config = dict(
    d_model=128,
    norm_place='pre',
    tie_embeddings=True,
    lr=0.00779,
    grad_clip=1.0,
    train_tokens=171700000,
)
Each number is 500 + 40 x the weight over its row's rms, rounded and kept within 0 to 999. Layers, rows and columns count from 0. Numbers have three digits each. The size before them is the row's rms in percent of the matrix's.

# layer 4 attention value, 256x128, rms 0.112, rows 163-188, columns 0-127
088:498505554500514520513455516553468461433482461573465456468551450480542525447546552460468490604544423509405436552522498524509529506428474539402555516580542501444482489467480521538551419447486470470492527597497466547557529470433512493454454504466484537537527528500489525496433519542483510501453499483536515540467542454457525464507489530541484481499535460545525559483513497511532555474492
068:484473501499557518507545490577513522530597485484531406506492557471539525504531560526487542465460568470466451470501544517511482507537555491611479463505486486481522443516479475509527491486492488501490493541465493513548516502532523459455458492568494482536465490527503541510432504449567460518587477494439549574516494531492390460446434465508507448429533503456469479514576486469498392569493
071:517470441510452532484478471492501477417509483549437490501469461510514514539495457571457559528546531472511520530562488449458496486504534442481435499498515496567461445493566436498532539540461533450452555505483400493439529592596520492511460483507537503490447530479475539546533508513465502454516454603496476540499531440510525506547539480442499493457488583518568470586454483574516511498498
085:508524480489469431492460521495459576508454488538528485510473431476540501602501427537531521413506518434497470429457527496479489465541482413519555465472518496514447523496423466476547519572544462521516520535569516462498471511580588481511461537567487563499448540514529494587453463425536462538503551584515518432486451479526487460520456464505442438486501515479519499517485464496503478503514
087:514481473504456510487519516481484544575488550454555512556560483495544475432499516410475424501468515530408513496483558541554476548543476577543456552542520564489493573496508489497478477495434443551503474572470506515555490487493453435496533458534489525476502520554448563407486460427497499569484517503455581506482473442487541473498434543570439516462508471477480521473531532506549544518479
089:534588498458576535484547447481554541499571518375507546473520509420440531546517471442471513517558464471401494533497415482476486486508496491509555522527466471490539422475503485503526560490483547498486540449525517543592463418518548503434472529482510529488448523497538527545483419452545463540489474439454489553512502468497507555542502526524467525484517468497508550529521516433494457516477
074:566527493540545476439509514539510474463480449447453435516473489413464529510498520476500509570588485515495493530514462453532526449429531527399560506534502439509471458511435451464529466528478490456517476462490352483480512468460507508449502464497522501505573471488533577550423497499483513492466490470466554513446534543465523477573441506467533537488484513505536560548533536467538528560536
081:497531532486459555552546480553558431455496529537452534419493545545401511493510513546583497466500422507547496514505414514513482481480490496462458515545519460533549412440518442535485519400464494472483465440473482468422468481536500516508474581486485465478491532511528501530516549552545450456458470495446523547584513484510493530551491501509470483534601523491552461521554469478521469482459
051:507434522516474484473536576580510449461496523614457460436482476571471452469526552484522546521433433503440533489524540513546552462472438514415466485543538465562500582512424505521527467408505495482479517513511468447497496492466519542537486474465495501502560526485453527527497533513461513508496524556490549489475463521501438476512503488524590512478512491435560475495570456481550567425507
067:489476496477472459529452444470505567478490564437479540501516486470587532473547524427467457504501560498518515538517491479488485503458532549522491492447518528509486485467514549406504525516476470548508515488477596543415448536473448498504482521451491514474559535453491444456471510510451548543510532572443566470472439469500602489488505553469429493510545454515518477478401557541499516557591
073:478510460527422397483500507501517586487404559466529435548447545464519475512540512530528570515527513512550551542520543535563489525536541453516498466541474502538464429546506496451509474479477456546555545495481463421485528513487470493515491433520489544503464494427506471526537478446465490532479474528470546430490492512466629491472539475530528552466505577497496527523441514602514479496480
072:558449481493494408458481519456458470513550503533540562502529504425528518534437481525556470485453518501551472559475496457450491463545544556584460509475501497520488536435461501441528532516538455556523408530530525572591482447520527518435465497517491512504501449522474465545492560555502428487460480466549519509514563513542476484475463501519463400538507521468440437559523547525450540531484
079:543486486487500474479471447489461469496549484479466559511528468514458469530435484525534524528540378493490574539510471537480484514487452424520421467426416513517482526511514538516543508555509522501508515589557474580597522439474529469499493486493435517508512489470497520510641481488533468444531449499494453455545586430523512507531550522507517493500400528489481499489496477529487508519455
070:469537570522497516468491459479507476513511445456483524493510432424488547521471433420502492525517487523552487506510475503450436480470443446484467524465436516548492450553469511563428416527418537403477418528520502490482431419514537548548562542481495470482516591532510552454471493532580426486525506495533569516509519498486530500532494494454474549529465529549499509486532506532546563522526
074:546488506485545512500470560525509517449560523536519523493494479546508530540552533531473493495532447463428485464497507490486458533443429494502479513474518542474444503467442515567561511477541440453519529576475506558475491531511478513464513529498422526520519442523535512432535510453425509533465484458580493474535646440515501500460473507547440403587524515478490533509541415491456468506437
087:545520527548516482402479522570506476503529519501428529469498503559583485441516549435518473510494482461529519462468492511514482479467498502505498495453558500441502528469457512439477468438458474534525496557472528604550466471520457471439528536392461477523436479494454478503464506561468565510496510532516544532541479492526477423533489553535467453607542463576559500469502496461515574558506
078:490449522554540516498540509501526506543445485513610533546470546569498510499485447525506506521450557475484451469491484489438427568516461493541529509404479545462546444522525442513404482427446489476451535532464536505538469543552469488534566496517483491475404492562488478463482563506521525507485515406547493500526528599545446505446514492474494475509475538515416530508483451520475501479458
075:461497577522529408573409504462485470529439461499626471528538470465459526498539509523488501537480487548528501457478448499498417475497444521488519503478421492587491454541452445521492388562490503489494529538495516564513517542517496507550542471482500468535555502509546478429437557489489474514547555450495616469461540538485496523481536494541461486472474551514492498501529470493492543483506
073:521491588621531442486494433542516518538505450465500461508513470495503571481430516478513551483474519440598540455511461554497447443483434506533462495493416502517499512563500522453475433522419535517537479520503471496548531528506478502433462494417527476514494544477509456529483527538573491483549485535435560505505523550482452482550498432550558524503492524519560477507507530472480545582547
079:454530432487398483518480510475487509474489512499556440511515572445456443462519526479521546527464562538558484535509552482540522549566593460540460491522532511574537425522497465465521531448496454592531477482490455459577458488470500489472511392565497535503483454502460471517518473462559423494512501525488567523427474484492540510451479476486481512469539567494457476568455490538460487464499
078:466499528476471465464451462470484423480530550505507548428466493428475512539508491553449553509502558495545539398486487501466498519595509502497473488553492459626435483490501557506523450434584473538450462504592509488503520547527530516547496517441524504550572479494461511516478430475472426512518531584502521477547457469503440530530559473515506485485538549533497482466502450513531562525489
084:531413406417489507449450491452403497492494499507508514544504516429441481520510502523523444476547492528459457459492494516456558599577569531519521473477496474539473518460522491533532507514615477528465471517566467489522532486482579535548523500559502485472538494504472560525448497540447441490424507537556490454453534580541473570485497509489497432476492582526471499507487491474484496483480
083:441525514423549506529469484483529585507462552461503455457519536511432498504551535469472464548500480562433429473506526526525472554545512475510509441551459509415528442518509549456500435428525472474569508527486542562476517541475458474566495502437477479519473541530516481421469517513480495512504554461457488492475527520497564520438536584576534472522573466624500518484501533499504467471472
072:507510515521475549515543485462506489481440493502553532488455531500487568565478426593513502418416496481501541528491456471449432473460427464493514544538473501493533554530447442520494454569542471435455442518510568513480492524609521554517510567544571523519432475525570485473517525507556441473500492481504438501555533508491416467496451490505471503485522523479456491529549487484409486473473
070:517442489493505460555539573517548568561486549480519580563486451528505428498517465501499552514518514475482541503503464477533446489494446513553445440500514563488485473476520525532491547503483533501526484482518509450504498511482454430438496506496470587462564448444548379549605504437521525532489506442534507515498489542478567571415538486500519483492425542430454474496529534539526515482488
103:544536534560502405542452510496456472548528496480446488464452494466477492544462567490472514426493454499475495470491444540535507554504455532528487491505532466534420591552459529524520428517565403527519496562543528482560572467457513485465457486508452519527545491481486532537507468494473510488489517489465552421498468454505518481517458555624479462469564482497525527418534508480463558544462
# layer 4 attention output (transposed), 256x128, rms 0.0734, rows 163-187, columns 0-127
097:527459462525469477430602505465466500540547513459593509567438545538485565511496487523497514481470480528506519450564526497480502517463519454510490495481452508532567437530549510510461535567475521546446411384491445463436457504547505524527480549530498488449511435482514483540542462547528502433540497479512531509529479515532498478515485446466596534462461445444488449475496449553506543524569
079:469508501432447493528425527497506474460387506494567546526453498515455536522524523542605493498418507545529536449519469590517515487537491554398604513524456503522478522446475541495523513478489566490519516479442467484452514506467526533489459503422545499458508494499518460557532512533423494533418488461531501421454441514488536501459531485483457505524557483516511546541474541522526544519555
090:502545520542531474502514527526487486507515474489562455477511527491526492469492555387524523535532472496465538415448557571555482519488463581565545448590465465456534534553513422502509468465495517549512465484575474531530469469416458499523477570492516512523492459527490495457451459456473470521496456493495548476447474514496454481518446567457473557518548446486431530493587457532569541450472
094:514564518423472567610555511504542458484491468567460557480490554497467468482527465495474469524545523470468523508498480499481525479521502555514525524525535495491550496508516493485358499486465457453487481473517472519510525492449402469565554400442509483515508411477455529477508522596453487485501506460459499543509558467467479535440559508613535546514523517516527515501544479459457483514472
097:533479482470567464488524488514519462505462438530517504542518474446476543535481506578514537521444549567497438534488489454477501471521452403420471516432528510497506572479505530522565528523522596482506585420446528519413457490480513533440460517502525452531506447485499464563528528548549491455541469478525497489590519554509416510446527470474489494437465520555544522485456497525470466562492
095:431439412482488447479445571501523528500454515538542430528487501590518552562521532526462502508480521532582595455501509477553489484475556552489496506475505462498478545506459463529517482478529472521494464517479499468419596548455427485511480454471446480538540446464459477476491550481484507432495489581590445533513509487497518461497484483502546557484562552547523415512467481526479550526474
080:454459456515435489491492501529462522480550555505557558520521549522522518455445495520495459461482548540467497502548527480514454553467563523525479497499517445534541473485518476533481519473540544495499447492525505479457479489531480476570457538478471521444524576520529353448567568452567504434514487492594550518481543494511449438461458443534558489505467479445478417458511495523474571442547
089:508560479575510493456424522494394553494554540471526485511529493496538485486534535400431488528540479485528541474533576598466527476434457547566511514516437519458484493580499439488506502532486486507512467584500470472521507520463556547470474551517507496556471522464443512510453486439427503497504456500540504434469497479514570456492449510509499532473458487483431447607477517516505558518510
052:503543480536486521455571470465439481462556481439509524474509541459518511508508479563519450461496494515507473476552460537464498490463519508528551576490436520534535417560518488546336525549455498473452451484534529529498492439519540467549510555555521544443426453560506496516494481499463461459481524451481523496480568537518526509461514486452543443540448471492510502559471507540512501536614
080:513478454513517544494447469487458500508479467545463524579434454544468476549507407577532496468464472521498501533439511473505488507509450442435442481534508506512515506519525510460522489505544531477571484414495529478497510525540496506457533479504543432553516536521475501540492479563538479476570478488530510538635528542495444520548463537585535506416414503456456555523444491452497498553423
078:500477510511508565498431463494563478483544471473484551480516452453536430533506574443501459449498471506509465581443495490482449507539427480531541510524574446535527529454449503540526479510509480462479468466527502508465526537533520507486504584506537546534470482555540484438487516503495407460576528444548531431512511568489396496517480499495450445558483441528501521487489520498597526591449
079:486543522450486492555505483577561521513491459552531417564505507558466467425536500512439539550491544466461447427550578546526436462487542453501499506530487489458524572492520519565533518503460475442459563523527476440482520559477489425533490523458501521520526519425513482454528440526549537558428459460477499501551462419460500579510512516476516574449525485513496505495462464516527428501516
104:444487511456476466518582549495538489491512459485531413461519522546571567515571545465398532502489484420490506406503558435480524496458542510548585453562516522471478495480458526526479532510491411531415502538520484523558552547536465484549528485512483502533507474466501495472486471471492517547502488546480449518467463472445507531480509489421493518510629492555495494489520479501530426460483
071:542509478538510452532501513532448490494543449525489566510513565580467494461522511504462568527557484484505456496476554480537499482447515540513421525485524515405534481495476470457549629505502486517533537501496560483519518549505483493454514496472530504522541460476542454502553489471485554518417504553525424497548488400490544527484466535531451489424545482486462482428529482408481507390458
082:509558488490492543550511436485494424536478516465532447550492473524493488513535427499456536525437443503532565493529495541423544493499483474570535425495474509488532506545550501483564459529468479556438474419448410597529472530474505497520462488504523448501530484497503494551482466547492489494470461505494482498476419537542468470451595502525519626437533487546455556499478471562520530512533
090:533468474448414520575500472438481489516510527512547479538437441501470511521493413594527493497511472540531455512527534463463509460514527449493500513521397544494503485526595500493469475490532472495491520497487502456495504566544595498491478541562516503495582578476508465534520450504521447510544467498502476463507549512476528572487469431551573529407466530454426467548475523507488405497494
089:576516520504482505504470461518527533472509536486451532520539430505464437413468511499544530495548429489532474545468477533520530506602423461509466468465476539445467539462491507480648478505497570535563533508462486536480504519464559500447505523497533521467515532494550536504520443529512479583455479475466476463422397482537526471468534563527398517542489514547490516471510530492527502476464
083:556519463532496561531584481528527462523538484517393597535473504584474438436536463483471518456498497451435416558494472510457532508486550456567482525476581562480508475446414558504511591525536460534521470489477537538491472503501495467482544487479483501489513506498498554498591467552507537514418465513499433452568456434552481468483483498527457516523483474498512490464533505499461492497519
078:473511464414408481563482542517466447511515496520477549513424487539471497480521510475524444542536472521477425497481562454471539488491609509486551569558522505515497530446470468528468576450539460504526537591481596463550544490544585459517525546517495518483482515494543460463572498464465487536465489495532498401499497459445516499475470525470471425498559513502497527475536514473551448484456
078:539512560543528496433436490547545502527479496513514556448462500472517454506511596490553531485491521512496490502476471541571415456468494478501501484527508468490498551546482540515516448497538489450452520510475552456418501528495497536506470603408489528533484488468507480455466506519445463476486541463517442420613536534497453607564480464439452469528443481493510509568478524479571501526543
086:494583546495476521570516497474503495537543407479459406482519523553525439555542522441504514519506507513543527488504508525544467405423526540579565505500517509427546575516530490498446536498447455492465503487533484523462450449455448502504508473509496490572436462495475478479509477485465564520447444527465488545527571456497546538531468516530493569421521512460498516589538474484516496431451
105:487548574577496474499550534459571522516519483483550426470549547507571533470549507499422557502507507468521519449530511503539486484473473481528457480502505502412536484536524531478535487513408500479469500457516454535449470490472413487533484483448487503539472512458486475493543523472570582531530491565469498617497487353499466502546524503514482577532482485498482447494489472486532510415474
097:572473518546496483479478486438541485516534509472526519582450444515526504534552455568518533425484434467587549587541492481483471499520440506486515498431500489495497461491511534503579488541503478555459441405451498493474515539534519549383500498485540495524549525485468507572495457546527518458476537524534485475532435506535487478584491466513511482466406529458433471477469509532525514570453
084:541552521416521446578458526557540515528515487551472519484563488523439445402505541429481502515573550433476482470473529539486507492550504562559509509440518530470489534444471449484500536451445496542520568584534447542531511482427459454544521452514493519481490460479483527498478470505445585560419509475512516490428477486478577470460587516497482512515534481528502497435537510496520500478501
088:455510427505559542473468402533467491437455497496462486507587465452511471505490562532501477531417496541458520549448504479466506499535499487481543531494529445567459606507507494540560429520539479527556519488486551487509540543538491473488498493529499470475441488548505541446498503498487378497521445465439545468512492561518434467457531534535465492544587519563515527481436503473465481571518